Weights of a small GPT-style language model, trained from scratch on English Wikipedia: 10 layers, width 160.
Each number is 128 + 32 x the weight over its row's rms, rounded and kept within 0 to 255. Layers, rows and columns count from 0. The size above them is the row's rms in percent of the matrix's.

# layer 6 attention query, 128x160, rms 0.0431, rows 0-14,64-77, columns 0-159
size [104  99 101 118 102 107 107  97 102 118 101 107 106  97 107  79  83  74  87  63  80  95  81  79  88  68  77  92  84]
[[128 136 146 143 141 132 144 110 151 129 154 183  92 117 138 121  81 139 131 143 136  84  90 123 205 126 120 158 133  94  28 135 135 161 116  99 138 159 153  72 137 184 176 143 115 190 139 127 166 112 144 126  95 112 119 110 107 144 194 163 157 153 133 121  82 120 118  86 115 135 142 183 131 105 131 105 116  95 122 121 132  81 195 159 105 129 145 139 156 155 106 100 136  79 129 155 166 148 171  89 102 157  70  96 117  75 116 165 169  76  58 113 101 118  93 113 141 183  77 157 113  85 128 192 107  86 118  38  98 148  98 149 169 113 164  84 133 142 160 129 133 133 142 131 186  94 120 149  84 116 178  92 139 126 115  98  92  64 121  75]
 [119 168 120 105 162 101 155 119  81 112 112 141 121 163 141 135 119 157 153 108 164  90  67 103 190 105 200 153  89  89 121 157 182 112 126 117 188 224 147 154 166 157 118 190 182 135  63  72 154 114 152 168 104 128 145 112 117 132 149 125 146 156 156 154  87 169 105 134 169  63  57 100 153  84 119 158  84 132 104 134  99  85 159 174 108 138 137 108  99 148  98 144 164 139  71 112 128 132 123 156  91 143  22 182  85 123 130 109 134 136 130 127 162 149 171 132 118 160  95  86 150 106 125 154 126 102 100 144  89  89 101 107 159 109 156 111  84 129 142 160  99 145 139  83 156 156 134 146  98  80 101 113 182 132 143 125 145 103 120  91]
 [134 117 100 120  72 166 116 163 118  82 127 139 124 129 123 113 121  83 106 119 167 104  78 127 112 142  94 114  55 146  64 151  49 137 102 133 162 174 178 100 142 128 155 120 105  98 148  85 129  72 169 224  93 117  98  75 137 126 126 121 169 165 109 101  83 185 145 165 125  66 127 184 177 162 121 187 138 106 121 149 126  90 152  99 147 151 143 180  74 127 131 123  95 153 100 169 117 118  86  87 145 170  98 177 125  92 118  54 151 159 101 109 167 180  81 105 100 153 145 148 154 146 147 159 159 119 128 171 138 121 109 173 128  99 113 103 141 126 109 128 150 120 149 114 138 162 137 170 111 184  79 146 154 107 134 136 158 124  46 108]
 [182 142 107 123  43  95  66 102 110 142 140 119 138  83 112 122 150 138  90 141 145  82 145 153 132 130 129  79 120  81  79 110 160 135 126 197  86 110 169  98 158  62 136 138 133 128 148 142 117 166 149 154 138 156 111 119 116 153  82 131 170 186 146 143 115  93 122 129 142 160 161 125 231 150 141 101 202 155 154 139 171 104 126 107 139 162 141 102 110  96  96 145  32 141 108 147  59 119 139  62 156 148 144 141 121 136 112 109  91 180 188 161 123 137 133  90  87 133 161 200 145 157 143 126 122 158 168 153 160 138 170 128 109 160 132 119 117  83 162 104 129 146 166 113  62 112  67  75 116 137 141 163 138 134 147 141 132 103 107  78]
 [171 162 169 119 127  96 147  18 128 155  82 145 100 102 147 124 133 138 207 133 105 140 118  66 117  93 120 156 109 110 149 103 159  64 147  93  88 114  81 117 124  38  93 137 118 140  95 111 139 135 140  76 156  92 139 100 116 120 159 133 101 134 140 152 122 123 127 150 161 109  78 125  57 113 160 101 158  97 163 136 126  54 111 110 137 104 108 135  88 103 107 107 179 134  93 144 123  66 179 120 165 150 140  91 159 174 114 137 136 162 175 134  85 152 156 153 179  64 164 148  94 131 104 135  71 138 140  97 154 112 171 102  87 200 140 163  94 183 105 140 109 113  66  91 121  98  95 129  82 130 127 151 151 150 152 103 137  96 146 125]
 [147 133 134  96 123 148 128 198  85 155  96  79 165 159 128 121 138 123 144 132 190 107 199 130  96 145  97 172 133 152 203 114 115 153 142 118 114 105  97 197 112 119 128  80 159 152 109 169  92 125 159  51 129 200 104 121 163  84  98 117 122  55 156  95 125 138 157 105 109  95 138  60 130 134 130 180 112 161 106 117 103 113 146 129  79 136 132 130 117 117 160 174 137  89 167 118 114 159 114 183 108 104 159 165 109 128 164 137 111 194 157 114 142 183 113 108 111 132 141  66 101 126 122  40 129 106  82 147 185 143 198 114 135  69 127 113 150 152  96 142 114 114 154 141 170 125 142 118 167 127 113 110 111 128  87 143  93 195 164 183]
 [175 208 118 114 116 139  77 124 151 109 107 195 135  71  85 136 116 156 211 193 132 135  49 171 104  87 145 109 149 208  91 158  55 241 200 129 136 140 174 152 137 160 155 137 118 149 128  84 158 129 144 141  95 120 117 113 169 124 106 111 171 135 164 169 105 132 117 117  88 122 126 136 177  99  66 137 119  64 134 148 116 161 167 121 147 136 169 198 119  88 131  99  88 124 124  84 111 143 119 107 127 115 157 165 131 108 144 128 173 151 153 100 108 173 115 116 126 120 166 163 136 170 152 151 109 140 127 161 136 154 156  95 103 118 176  98 106 131 133 128 130 135 161  98 117 114 104 122  93 134 150 110  91 152  94 130  94 112  99  80]
 [169 140 148 148  99 102 121 113 149 153 135 124 133 173 124 122 138  94 147 178 158 123 144 123 106 148 115 137 187 173  55 137 185  47 138 117 135  91 111  65 137 127 191 130 178 112  78  96 136 109 141  95 130 128 116 122 108 143 127 181  41  99 137 107 146 118 149 131 167 140 116 133 169 115 181  89 138 109  99  79  83 153 145 138 170 129 131  89 155 149  92 106  87  95 134 149 186 146  58 101  96 119  78  71 148 171 152 122 145 128 113 117 150 118 133 149 141 157 124 221 153 159 142  80 153 155  40 188 126 109 132 190 165 111 141 127  92 164 158 118 154 134 168  75  90 101 154  96 128 155 153 149  94 125 131 119  73  93 131 103]
 [130 171  97 125 180  74 107 123 114 110 151 142 119 146 204  84 126 139 142  82 158  86  88 104  93 103 211 101 174 119 107 179 128 125 115 121 160 122 145 166  90 160 115 170 152 148 143 116  89 162 146 162  69 102 155 127  71 117 126  87 194  98 138 117  58  85 178 153 155 116 149 155 117 121 138 199 132  99 147 165 150  72 177 163 138 118 120 134 181 116 135  92 150 120 110 103  83 137 105  89 169 117  82 170 152 117 145  75 137 102 108 139 163 139 137 129 119  97 154 139 141 158 130 128 201 131 152  89 139  81 133 168 120 144 149 107 115 104 170 190 115 125 161 142 171 178 200 132 139 109 134 121 149 166 178  68 174 134 146  81]
 [116 154 148 112 167 117 133 100 144 160 182  93 162 122 102 168  91 133 158 127 197  96 147  74 155  63 168  91 138  96  89 155 172 137  98 140 139 202  88 153 130 103 162 134 173 140 126 189 164 147 171 105 139 132 133 143 117 109 150 143 147 137 123 166 181 122  96 119 109  75 101 112  93 164 166 170 156 129  80 165 126  83 104 143 131 176 110 134  11 155 113 179 151 142  91  50  83 156 110 134 108 144  95 134 172 143 138  92 134 101  68  99 137 159 124  80 110 178 106 124 111 133 204  97 137 113  98 125 109 123  93 103 129 140 122 142 110 114 120 144 138  84 105 138 192  82  97  79  90 133 135  85  81 126 135 135 103 115  91  93]
 [106 113 123 116 128 125 161 125 118 173 104  87 135 164  74 178 193 155  95 123  79 160 121 116 126 159 108 114 157 151 189  49 139 125 124 118 138 113 112 137 130  82 125 125 148 157 143 144 134  91 107  77 163 177  93 134 127 136 112 105 178 123 184 131 174 125  89 101 118 168 131  65 110 161 109 107 152 149 125 152  57 150 145 129 147 169 138 115 107  82 137 107 107 144 101  86 104  99 150  87 111 162 110 101 108 110 185 102 149 174 213 184 119 159 177 148 141  97 127 131 107 127 122  98  58 140 194 104 128 143 155 162 107 139  74 114 143 137 111 180 111 140  80 187 108 249 105 159 168 145 121 153  91 110 107 129 118 147 151  87]
 [ 58 118  81 177 116 103 122 142 121 143 128 131 190 126 107 115 104  95 152  82 195 102 126 148 109 123 180 134 107 161 127 120 158 151 185  74 177 120  42 110 130 118 148 142 108 119 100 106 136  63 178 153 117  84 116 128 138  77  90 121 180  97 103  94 136 165 119 133 138 131 161 140 118 133 119 122  86  93 143 133  97  99 172 162 148  92 118 137 159  94 188 124  74  71 198 139 161 101 133 187 133 140 123 187 120 147 118 111 205 162 169 144 157 146 124  98 173  87 158  90 166 138 134 162 136  63 123 136 105 122  69 150 172 140 142 165 137 134  96 138 144 195 113 147 106  82 102  95 143  92 119 162  68 103 116 148 131 132 179  98]
 [136  87 151  91 218 125 155 114 153 113 112 137 120 106 113  68  78 156 153 141  87 159 118 171  81 136 132  87 158 132 148 148 192  58 107 153 130 152 105 160  89 153 167 180 118 121  83 117 183 153 130 184 140  91 166 135 114 153 107 138 135 177 103 134 138 105 179 127 177 201 106 158 152 109 128 119 139 132  93 144 143 144 135 124 131 170 106 141  79 159 161 122 113 153 148 153 194 213 129 120 132 105 134  24 143 148 111 128 145 147 102 111  94 114 156 131 151 167 108  47 131 138 176 118 134 131  88 113  77 122 101 149 191 138 153  65 151 166 169 139 145 155 115  98 138 112 171 150 123 187 156 141  97 157 153  80 139 113 141 110]
 [134  80 141 121 147 171 129  80 104 113 110 146 116 150 164 103 149  96  57 139  58 125  67 104 151 122 143 190 176  92  98 151 104 169  71 128 140 118 171 113 150 142 122 170 163 187 143 121 127 142 109 100 124 117 133 133 132  99 100 113 149 133 113 102 132 105 115 145  96 139 104 131  97 103  70 157 162 129 118 170 151  68 177 147  99 190 175 163  96 110 208 143 140 149  97  71 167 118 144  93 207 151 128  57 163 125  86  81 115  88 125 149  90  98 128 117 125 106  89 141 101 167  76 138 111 164 138  77  94 198 103 150 120 131 116  54 159 130 103 118 182 113 162 148 130 120 152 170  87 150 144 165 125 163 179  90 136 136 156 121]
 [ 86 152  99 143 183 135 211 170 101 130  87  74 102 103 139 133  58 163 150 110 177 150 141 148 140 159 125 139  80 121 101 171 117 175 104  76 104 131 116 149 127 144 113 129  63 141  96 126 126 123 141 164 119 105 169  98 140 153 127  93 102 166 125 157 131 155 158  55 151 152 109 184 146 140 146 127 158 187 102 102 206 137 234 107 118 120 136 150 108 133 105 176 163 142 171 140 184 146 167 186  83 136 124 181 160 104 168 123 142  94 108  61 108 127 118 114  76 133  83 117 165 154 108 177 129 134  81 127 132 168  96 108 136 146 137 134 167 188  65 141 143  98 145 126 152 102  86 176 124 160 134 142 117 141 161 105 126 139 105 105]
 [180 170 148 185  88 140 158  63 136 140  94 155  83 118 199  93 131 111 143 159 120 124 109 155 110  99 176 127  99 100  72 126 141 190 141  65 141 102 196 142  93 143 162 183 152  91 162 120 175 173 155 157 117 137 124 116  78 170 145 143 106 120 133 120 122  96 124 135 121 126 128 129 145 165 145  93 133  38 121 124 181 107 127 119 186 158 118 161 140  97  82 103 124 148 120 177 175 106 144  53 170 102 147 126 145 174  89 139 125  88  98 108 137 132 132  75  90 166 137 150 117 199 103 132 148 119  79 143 108 115 103 125 145 141 118  96 145 101 149  93 166  97 124  88  84  39 117 159 105 156 152 140 138 166 106 131  90 103  88  71]
 [178 205 185 124  90 136 116  84 119 156 110 154 105 127  60 113 131 193 145 161 125  79  92  98 136 141 132 123 128 121 118  88 184  92 175  54 123 192 170 100 138 174 134 218 146 183  98 118 131 132 140 142 107 121 190 139 116 118 185 119 135 102 100 114 127  87 161 116 148 109  83  88 179 126 130 106 189  71 137 176 118  95 184 170 103 107 175 131 108  86 143 122 141 135  82 155 148  91 130 134 138 147 116 179 129 158 117 122 163  83 150 100 168 152 153 153 120  99 119 136 137  88  43 126  84 139 164 101 120 141 152 107 147 149 142  93 120 140 120 101 107 155  96  65 178 109  90  95 132 106  99 162 109 135 129 139 140 107 163  82]
 [127 145 137 125 109 161 118 122 122  24 148 184 111 138 102  80 154  55 115 137  96 156  43  88 129 110  96  94  96 133 116 125 118 160 145  95 140 141 107  90  90 155 183 163  78 102 120 124  84 109 120 157 102  82 174 136  99  84 129 115 172 144 100 111 130 100 120 107 105  95 142 166  82 160 106 136 174  48  99 126 126  96 162  82 176 100 214 118  79 129 142  66 125 170 123 147 146  85 130 114 162 162 131 142 118 124 125 107 136  83  80 126 148 132  98  95  87 107 134 159 148 144  49 194 164 158 113  97  97 108 107 147  85 126 112  97 163 132 131 102 182 114 116  79 138 110 106 110  90 134 117 178 153 137 180 124 134 167 126 106]
 [150 163 149 193  76 112 183 103 141 170 179 109 121 132 140 117 142  74 134  90  87 138  87  61 126 132 106 100 126  98 147 132 150 122 144 160 157  66 127 108 186  92 187 144 112 144 145 144 176 148 130 141 132  99 101  89  96 137 120 157 137 147 151 146 145 134  76 122 169 185 118 135 141 123 156  91 218  77 157 130 131  96 107 157 136 156 136 132  95 134  96  54 186 181  98 129  97 119 137  96 117 165 153  91 141 114 121  97 120 185 114 140  50 200 109 101 153 133 181 172  89 109 103 128  66 185 122 115 118 132 167 115 141 141 145  93 140 102 160 139 129 142 117 161 125 167  67  98 118 118 139 178 152 124 132 126  85  57 151  75]
 [156 169 153 100  45  70 104  78 130 138  84 117 118 115 162 156 147 159 142 167 151 131 153 100 140  86 131  91 153 139  55 101 175 106 135 115  64 176 216 119 185 140  91 119 203 155 140 140 112 147 111  94 103 136 174  74 134 179 176 137 138 130 137 109 132 121 125  96 150 138 149  91 136 159 149 122 133 119 127 173 170  75  61 159 105 136 105 115 117 143  93 152 140 132  85 192 152 105 171 102 113 115 102 132 175 116 137 151 137 105 137  79 120 120 168 163 106 113  99  93 126 122 147  78 108 152 180 133 160 158 216 138 141 143 139 155 107 138 153 105 177 140 104 142 102  68 109  78 141 133 174 174 144 181  74 151 135 137  98 135]
 [125  77 134 125 147 147 131 181 121 178  71 110 161 161  61 131 127 120 118 110 162 106 193 176 124 220  64 154 106 126 161 146  99 114  92 136 123 134 117 186 112 128  61  78 130  97 127 185 123 136 129 132 136 168 130 167 149 176 117 140 117  96 162 111  94 139 168 104 168  91 163 102 139 105 135 176  97 162 134  86  87 204 123 149  84  94  96 105 111 135 121 146 110  86 125 123 149 133  46 220 109  53  88 175 132 151 199 142 146 142 142 118 108  95 115 143 159  92 126  90 143  78 102 136 158  99 151 153 155 115 131 130 105 141 165 134 160 144 116 164 124 148 136 130 122 175 128 127 122  90  90  97 133  79  83 137 143 120 128 182]
 [174 139 102 121  82 136 119  88 166 111  93 102 118 100 100  96 124 152  96 118 119 167 131 116  69 105 108 141  81 174 138 216 114 152 129 124 114 169 227  96 122 121 113 183 167 118 104 137 126 176 144 119 101 116  84 116 107  72  96 155 117 142 167 109 183 113 176 112 140  98 111 136 139 111 198 101 126  88 155 176 119 156 117  93 146  88 160 183 110  89  97 142  90  81 117 137  80 166 102 141 135 196 145  96 133 127 191 125 128 129 135 114 164 135  93 172 174 169 131 133 121 115 114 211 120 150 111 166 107  81 136 168 114 110 153 101 134 100 141  79 102 187 131 150 163 125 166 126  66 146 187 132 166 105 163  69 149 100 120 150]
 [159 107 131  89 113  78 161 161 164  84  90 127  75 158 117  68 180  84 104 146 174 154 128 151 160 153  88 135  89 131  53 111 107 142 117  94 159 105 148  81 151 136  90 114 156 136  91 118 128 118 150 196 139 157 114 111 147 107 108 165 101 170  61 134 123 100 129 108 121 163 115  92 135 199 125 103 167 107 107 140  99 119 110  91 148 104 159 212  84 100 141 173 153 160 134 123 196  73 131 128 123  91 150 140 136 154  91 120 116 130 179  92 121 144 151 158 171 127  56 202 114  84 151 190 137 106  88 117 107 118 155  94  65 115 166 117 188 152 145  87 117 140 125  97  86 106 164  92  95 131  99 138 119 157 188 131 145 133 122 159]
 [119 147 106 130 142 123 201 130 166  74 193 104  87 218 184  97 119 114 107 158 117 171 123 135 147 106 160 115 120 113 136 124 187 142  75 150 172 103  84 184 143 153 178 109 106 169 128 148 121 138 137 169 129  85 178 153 177 145 143 163 106  94 114 116 123 159 177 143 156 111 141 189 155 145 134 176  91 149 161 144 112  44 111 132  93 138  74 103 106 124 150 130 203 139  98 193 169 134 146 139 135 181  91 155 176  90 114 123 153  96 132  78 122 161 114 153  98 101 106  80  65 112 100 162 154 137 109 176 185 133 135 151 134 118 119 167 118 123 122 121 125  98  88  87 117 169 120 134 108  89 168 152 168 141 167 112 188 108 133 131]
 [195 162 175 149  88 119 143  60 103  87 142 134  98  92 152 129 144  53 118 114  76  96  74 114 163 117 167  94  92 126  71 126 117 178 151  95 130  92 179  97 160 109  84 112 116 109 121 153 115 160 126 111 180  75 142  99 130 141 158 158 167 142 123 142 132 133 117 121 168  87 147  87 185 108  64 140 156 117  95 148 148 104  69 176 142 139 106  93  80 139 132 147 182  79  90 110 145 122 130 135 132 140 154 111 137 144 114 179 177 128 106  89 131 171 161  93  81 154 136 145 128  96 159 153 105 108 107 130 150 196 124 137 161 148 196 124  75 117 135 114 188 120 129 164 121 121 115  83  60  77  84 141 191 135  78 150 102  90 127  94]
 [ 59 121 150  99 120 143 137 149 115 196  97 153 116 152 108 182 148 164 102  92 119 127 193 129 184 143  99 139 181  59 165 102 182  70 180 187  94  89  98  93 147 126  86 108 196 144 138 140 137 101 104 121  95 195  90  98 163 138 141 106 115 146 146 145 160 138 118 122  96 137 112  82 157 122  99 116 124 158 144  87  64 130 105 114  56 140  49 125 124 114 136 152 114 112  64 129  76 131 121 111 144 147 123 111 112 119 159 151 108 209 154 174  70 107 155 177 183 144 136 159 131 123 151 136  95 147 162  97 192 139 173 117 124 130  87  97  99 136 127 182 127 119 131 181 105 159 167  89 150 115 136 127 121 115 110 108 131 142  72 134]
 [109 114  73 132 156 162 135 186  86 101 131 105 135 146 140  87 136  98 138  95 126 164 181 126  78  91 107 150 155 158 142  80 111 167 112 144 102 135  95 146 117 139 168 135 125 106  94 124  98  66 147 112 118  92 150 149 174 100 173 133 149 113 101  86 135 125 168 172 138  86 185 132 115 124 141 143 111  81 104  85  86 147 161 155 107  81 166  48 161 111 170 166 125 119 145 145  90 114  49 158 106  92 118 143 109 120 181 200 168 107 149  97 163 107 118 127 177  52 175 172  92 129  94 189 141  79 138 132 151 100  91 147 135  72 131 170 144 161 102 151 102 165 110  97 131 160 104 149 122  58 101  88 114 129  64 135 112 157 150 174]
 [107 146 126  66 145  96 129  92 144 198  67 108 105  73 119 167 101 181 162 168  97 134 169 133 180 206 145 157 109 136 138 180 197 155 114 121 145  83 157 120 189 146 110 165 118 115 135 118 164 158 148 177 156  62 134 123 126 117 109 152 105 100 104 139 147 159 173 101 171 120 107 175 191  97  96 102 161 180  96 129 155  92 136 131 156 138 106 181  77 173 124  91 118 124 135 103 163 166 167 118 170 131 176 117 123 111 138 139 106 144 116 125 151 100 171 122  82 166  62 128 132 145 189 137 134 115 130 161 106 133 144 101  83 146 110 116  97 148 194 130 167  83 153  81 131 105 185 137 113 121 133 147 129 172 210 111 152 146 123 100]
 [129 138 155 106  62  76 155 107 144 135 108 174 135 116 156 101 164 106 132  74 120 138 139 146 209 131 146 122 164  63 128 120 160  69 137 124 118 133 126 121  96 118  71  78 131 159 122 124 157 144 108 177 109 195 124 120  98 128 151 148 114 126  85 136 128 134 123 137 139 151 138  90 128 167 125 148 114  99 171 207 140  84 107 143  98 137  99 122  72 114 111 150 112  97 124 158 182 125 140  53 199 210 137  67 144 145  91 137  94 109 125 160 115 125 145 191 117 120 106 134 164 125 151 148 146 163 140  86 138 122 186 140 116 100 132 116 115 139 163 193 131  83 142 152  61  43 185  76 172 113 111 169  89 117 139 123 155  78  84 142]]
# layer 6 attention key, 64x160, rms 0.0453, rows 0-13, columns 0-159
size [ 82  80  83  84  85  78  97  85  96  89  95  94  93  93]
[[204 149 118 122 160  67 159 121 127  99 116 148  87 109 149 147 122  96 116 148 123 135 148  93  42  73 106 116 153 173 170 145  85 180 130 139 129 148 117 184 114 117 184 118 128 102  98 160 150 189 116 118 164 154 143  89  90 170  85  92 116 184 122 131 129 170 121  57 122 164 158 148  64  67 130 128 139 201 135 134 153 113  73 117  68 164 112 123  60 111 110  97  72 158 138 118 101 109 133  74 183  83 101 128 142 178  97  88 108 127 105 126 159 162 160  88 121 132 113  80  82 134 156 122 130 144 170 119 103 156  56 128  68 162 114 123 132  93 139 124 158 160 100 132 117 117 117 150 136 187 122 117 167 150 147 100 152 161 128 141]
 [169  97 130 170 120 145 160 160  91  96 159 136  91 150 111 180 122 125 153 176 136 127  95 105  97 142 126 181  55 136  70 157 137  84 145 154  84  88 130  89 148  81 139 113  90 147 159 112 152 110 198 117 120 130 102 135 110 125 129 118 225 109 106 192  89 110  69 129 159 119 109 166 154 144 176 113 135  73 103  86 122 106 159 113 160 210 161 161 143 127  88 125 115 140 117 131 144 137 162  89 145 147  77 113  95  71 193 149 179 134 133  90 177 186 112 125 165 140 124 184 117 153  95  72 104 129 116 130 146 176 129 129 129 178 176 137 126 117 122 154 138  89 123  92 113 189 110 170 121 131 157 119 163 157 114 111 123 115 105  49]
 [103 155 117 114 206 152 131 130 142 120 161 142 121 135 156 129 126  83 144 146 119 156  69 124 157  50 168 151 129 128 111 180 125 143 178  85  50 167  94 123 142 230 105  84  95 107 148  49 147 138 111  95  97  68 138 119 134 147 140 119 154  88 139 139 122 122 125 130 151  87  70 116 113  74 115 159 103  85 167 152 116 142 163 145 102 108 125 148 140 135 125 108 221 127 100 102 161  98 175 183 156 157 146 120 156 182 105 177 140 121 104 164 118 103 159 157 138 143  84  97 144 124 131 155  85 185 140 135  91  99 159 120 177  72 147 128 102 120 110 164 204 107 115 157 123 154 110 113 189 106 173 120  87 157 117 110 118 108  95 135]
 [145 142 197 113 120  82  98 178  91 119 137 184 133 154 109 140 128  98 117 154 120 158 122 128 129 145 123 172 114 162  94 190 128  55 158 114 120 138 149 101 125 127 103  76 175  78 115  96 164  81 181  97  81  86 119  89 160 124 145  94 178 198  98 131 119  91 135 133 187 128  69 164 114 182  72 182 128 122 101 113 111 113 102 128 138 152 133 154  26 144 100 141 138 118 134 144 110 127  68 151 115 157  80 122 135 155 169 132 184 112 165 146 217 172  96 113 100 177 131 125 123 130 136 129 116 139 106 132 126 106 124 160 110 119 123  95 104 182  67 148 128  83  84 103 157 133 175 145  99 130 129 128 179 178 113  86 118 103  97  91]
 [135 187 160 111 182  72 157 185 122  98 141  94 158 111 148 164 114 116 155 167 150 106 158 110  69 171 152 195 179 129  83 177  87 110 101 133 132 164  99 174  61 181 130 163 206 172 141 133 125 153 156 144 113  97 102 143 110 129 128 100 126 142 110 182 115 162 135 124 127 128 134  98 135  96  99 127 132 176  96 122 133 184 101 123 136 163 105  97 171  87 108 151  76 165 131 142 109 112 117 116 141 123  98 167 123 169 155 128 111  90 148 174 181  82 112 116 193 115 143 165  80  77 106 103 153 142 116 154 131 124  58 135 111 185 149  77  98  84 114 113  88  90 142 143  89  75  94 176  77  79  89  79 107 165 130 109 131 123 144 134]
 [152 129 122 126 110 145 147  96 122 143 100 105 147  94 116 124 126 157  99 104  77 186 138 131 158  73 147 105 156 182 137  94  73 174 146  92 174  96 187 120 120 133 120 165 169 136  96 158 119 100  81 130 134 135 129  90 162 109 158 149  79 145  87  89 120 154  78  92 104 104 146 178 159 145 118 110 121 106 188 200 110  81 113 167 111 118 117 217 137 124 104 100 138 155 161 158 137  92 123 142 102  58 152 116 100 117  86 149 109 125 131  49 138 130 129  90 120  90  97 175 179 148 121 173 102 108 100 117 107 166 163 154  78 167 123 117 155 195 155 176 148 102 119  86 156 116 120 117 101 123  96 150 148 104  75 207 169 188 161 165]
 [125 125 135 122 203 107 106  81  88  98 115 148  86 105 176 129 123 127  98 126 180  77  87 113 101  84 147 125  99  84  93 132 136 141 115 194 134 224 147 102 151 119  64 128 155 187 142 129 130 103 152 147 154 121 139  93 109 120 131  95 193 142 120 105 137  79  96  85 144 139 137 131  63 135  93 142  90 122 118  98 126 128 114 151 142 115 174  98  68 155 136 141 125  73  50 145 148  57 118 163 167 156 151 158 164 112 117 104 148 121  89 128 129 110 168 135 119  87  58  92 130 175  82 138  90  95 135 133  86 153  42 163 148 148 152 143 153  89 124  93 164 118  86 150 110 100 115 172 168  80 144 140 154 136 194 138 140 143 102 107]
 [117 176 128 126 156 181 157 118 111  79 121 153 114  81 113 135  94 143 110 146 153 132  92 142 124 138 181  79 159 151  71 141  67 129 138 156  40 195 165 148 178 130 120 134  65 140 170 124 155 165 116 146 100  42 108 107  99 130 120 124 167 126 162 184  84 119 115 150 153 163 110 180 108 115 108 152 122  91 109  60 187 165 195 175 174 167 152 135  88 123 147 151 138 121 122 150 119 147 121 147 141 157 120 186 110  80  73 131 167 143  92  91 123 189 111 132 169 154 142 107 106 106 140 162  92 152 135 120 169 110 153 129 154 134 121 111 155 143 107  71 105 111 129 108 160  98 104 117 107 155 134 107 154 115 103 137  64 150 107  31]
 [130 165 166 148 126 132 104  93  83 171  95 147 112 193 156 142 118 173 118 130 125  84 126 179 146 186 137 153 142 155  64 148 140 162 138  96 110  92 136 103 102 152 141 146 112 139 147 121 154 127 101 156 130 124  93 151 127  69 149 159 107 142 109 179 124 200  80 102 162 121 128  94 157 165  97 143 119  94 123  92 102  72 167 159 143 117 193 186 146 120  82 127  82 145 122 110 153  65 168 154 136  96 104  67  72 129 108 160  88  55 135  73 141 169 107  94 118 126 123 141 126 161  67 114 122 150 117 153 100 138 192  65 130 129 146 141 140  88 137 150 122 126  80  56  84 100 116 149 195 119 179 147 120 130 156 134 136  79 193 158]
 [108  86  98 148  90 136 171 122 135 101 150 158 161 169 134 129 122 164 182 145 131 114 113 154 146 169 101 135 120 113  98 148 116  94 160 170 183  89 105  87 155 180  90 171 111 156 136 133  97 194 162 129  79 146 134 143  98 134 135 146 134 167  62 142 157 128 149 136  87 131  79 132 131 116 174  66 101 120 154  78 135  50 163  99 164 178 120 155 138  73 137 127 147 130 119 162 127 187 125 146 121 127 102 122 154 136 144 112 148 106 165 116 164 139 105 151 171 142 127  71 172 155 167 159  75 159 136 125 133  87  64 195 160 113 139 158 138 142  59 112 180 130 151 103 124 155 132 180 147  74 169 185 124 194 117 151 177 159  52  98]
 [142 120 106 126 161 189  95 122 164 111  89  61 158  97 118  96 124  97 112 135 135 136 170 127 150  99 154 135  83 129 158 136 120  88 110 146 113 156 137 166 108 152 129  83 101 123 165 193 106 155  94 143 140 177 150 150 151  68 161 109  88 102 200  96 174 152 154 110  62 159 158 115 117  95 131 130 123 138 152 140  83 140 106 162  92  48  69 122 163 137 155 121 164 111 164 138 114 111 123 176 121 115 125 175 135 144 140 102  95 130 115  89  93 108 131 155 125 110 174  94 154 118 102 152 153 113 124  95 142  65 120  93 133 100 160 162 158 149 147  44  96 131 134 145  78 139  97 129 182 148 141 172  87  94  54 185 196  97 136 215]
 [130 142 149  55 143 130 173 161 120 128 112  77 124 126 161 139 128 134 106 118  71 159  89 164 118 149 193 175 124 136 135 104  83  99 122 111 179 116 207 133 163 100  86 124 137 133 165 135 103 184 108  61  98 154  91 154 143 155 124 159 140 108 153  66 139 121 101 165 144 101 122 156 165 101  41 129 172 115 156 152  87 131 101 118 103 132 127 159 147 144  83 115 117 125 136 126 111 134 191  74 168 169 118  95 141 118 148 160 134 114 100 138 159 113 118 220 107 195 152 191 122 139 101 143 119 172 148 126 149 154 207 103  68 198 142 107 130 118 101 106 119 113  91 123 140 153 124 131  84 138 178 137 188 171  99 141 167 182 113 137]
 [179 155 155 200  64 104 137 145 105 125  97  79 124 163 181 115 123 147 148 115 104 119 103  93 135 121 128 122  89  98 112 147 154 121 144 140 157 133  83 107  85 102 175  47 144 152 146 118 140 113 169  84 127 102 130 119  35 118 151  98 136  97 157 203 153 104 124  95 105 112 111 110 111 176 129 134 134 160  89  84 161 127 185  85 159 173 105 110 151 113  91 119 168 134  94 159  60  95 165 137 156 185  84 143 140  74  94 110  86  90 149  77 178 144  84 157 185 121  69 161  80  95 177  76 112 165  96 177 136 139 123 111 109 157 102 136 123 114 138  64 127 151 160  98 129 119 159 146 101 140 124 105 111 110 100  89 138 154 158  98]
 [140  88  58  95 148 114 161  83 110 133 105  95  78 126  60 111  79 141 154 131 138 121 111  74 132 109 133  85 146 196 160 104  87 154 106 108  68 158 128 143 114 164 111  69 116 104 179 158 161 155  63 140 152  97 130 195 117  99 121 110 147  54  49 118 171 121 139 106 125 145 114 187  92 117 125 108 137 123 136 141 111 157 131 127 141  99 186 143  91 121 132  86 144 106 208 178 145 119 121 209 134 113 111 162 130 183  92 104 125 126 154 127 151 134 107 119 121 198  61 171 162 103 107 175 103  83 112  98 100 117 117 131 124 117 117 170 106  85 175 164 172 103 143  93 146 138  82  91 123 101  90 113 164 148 128 138 103 110 130 141]]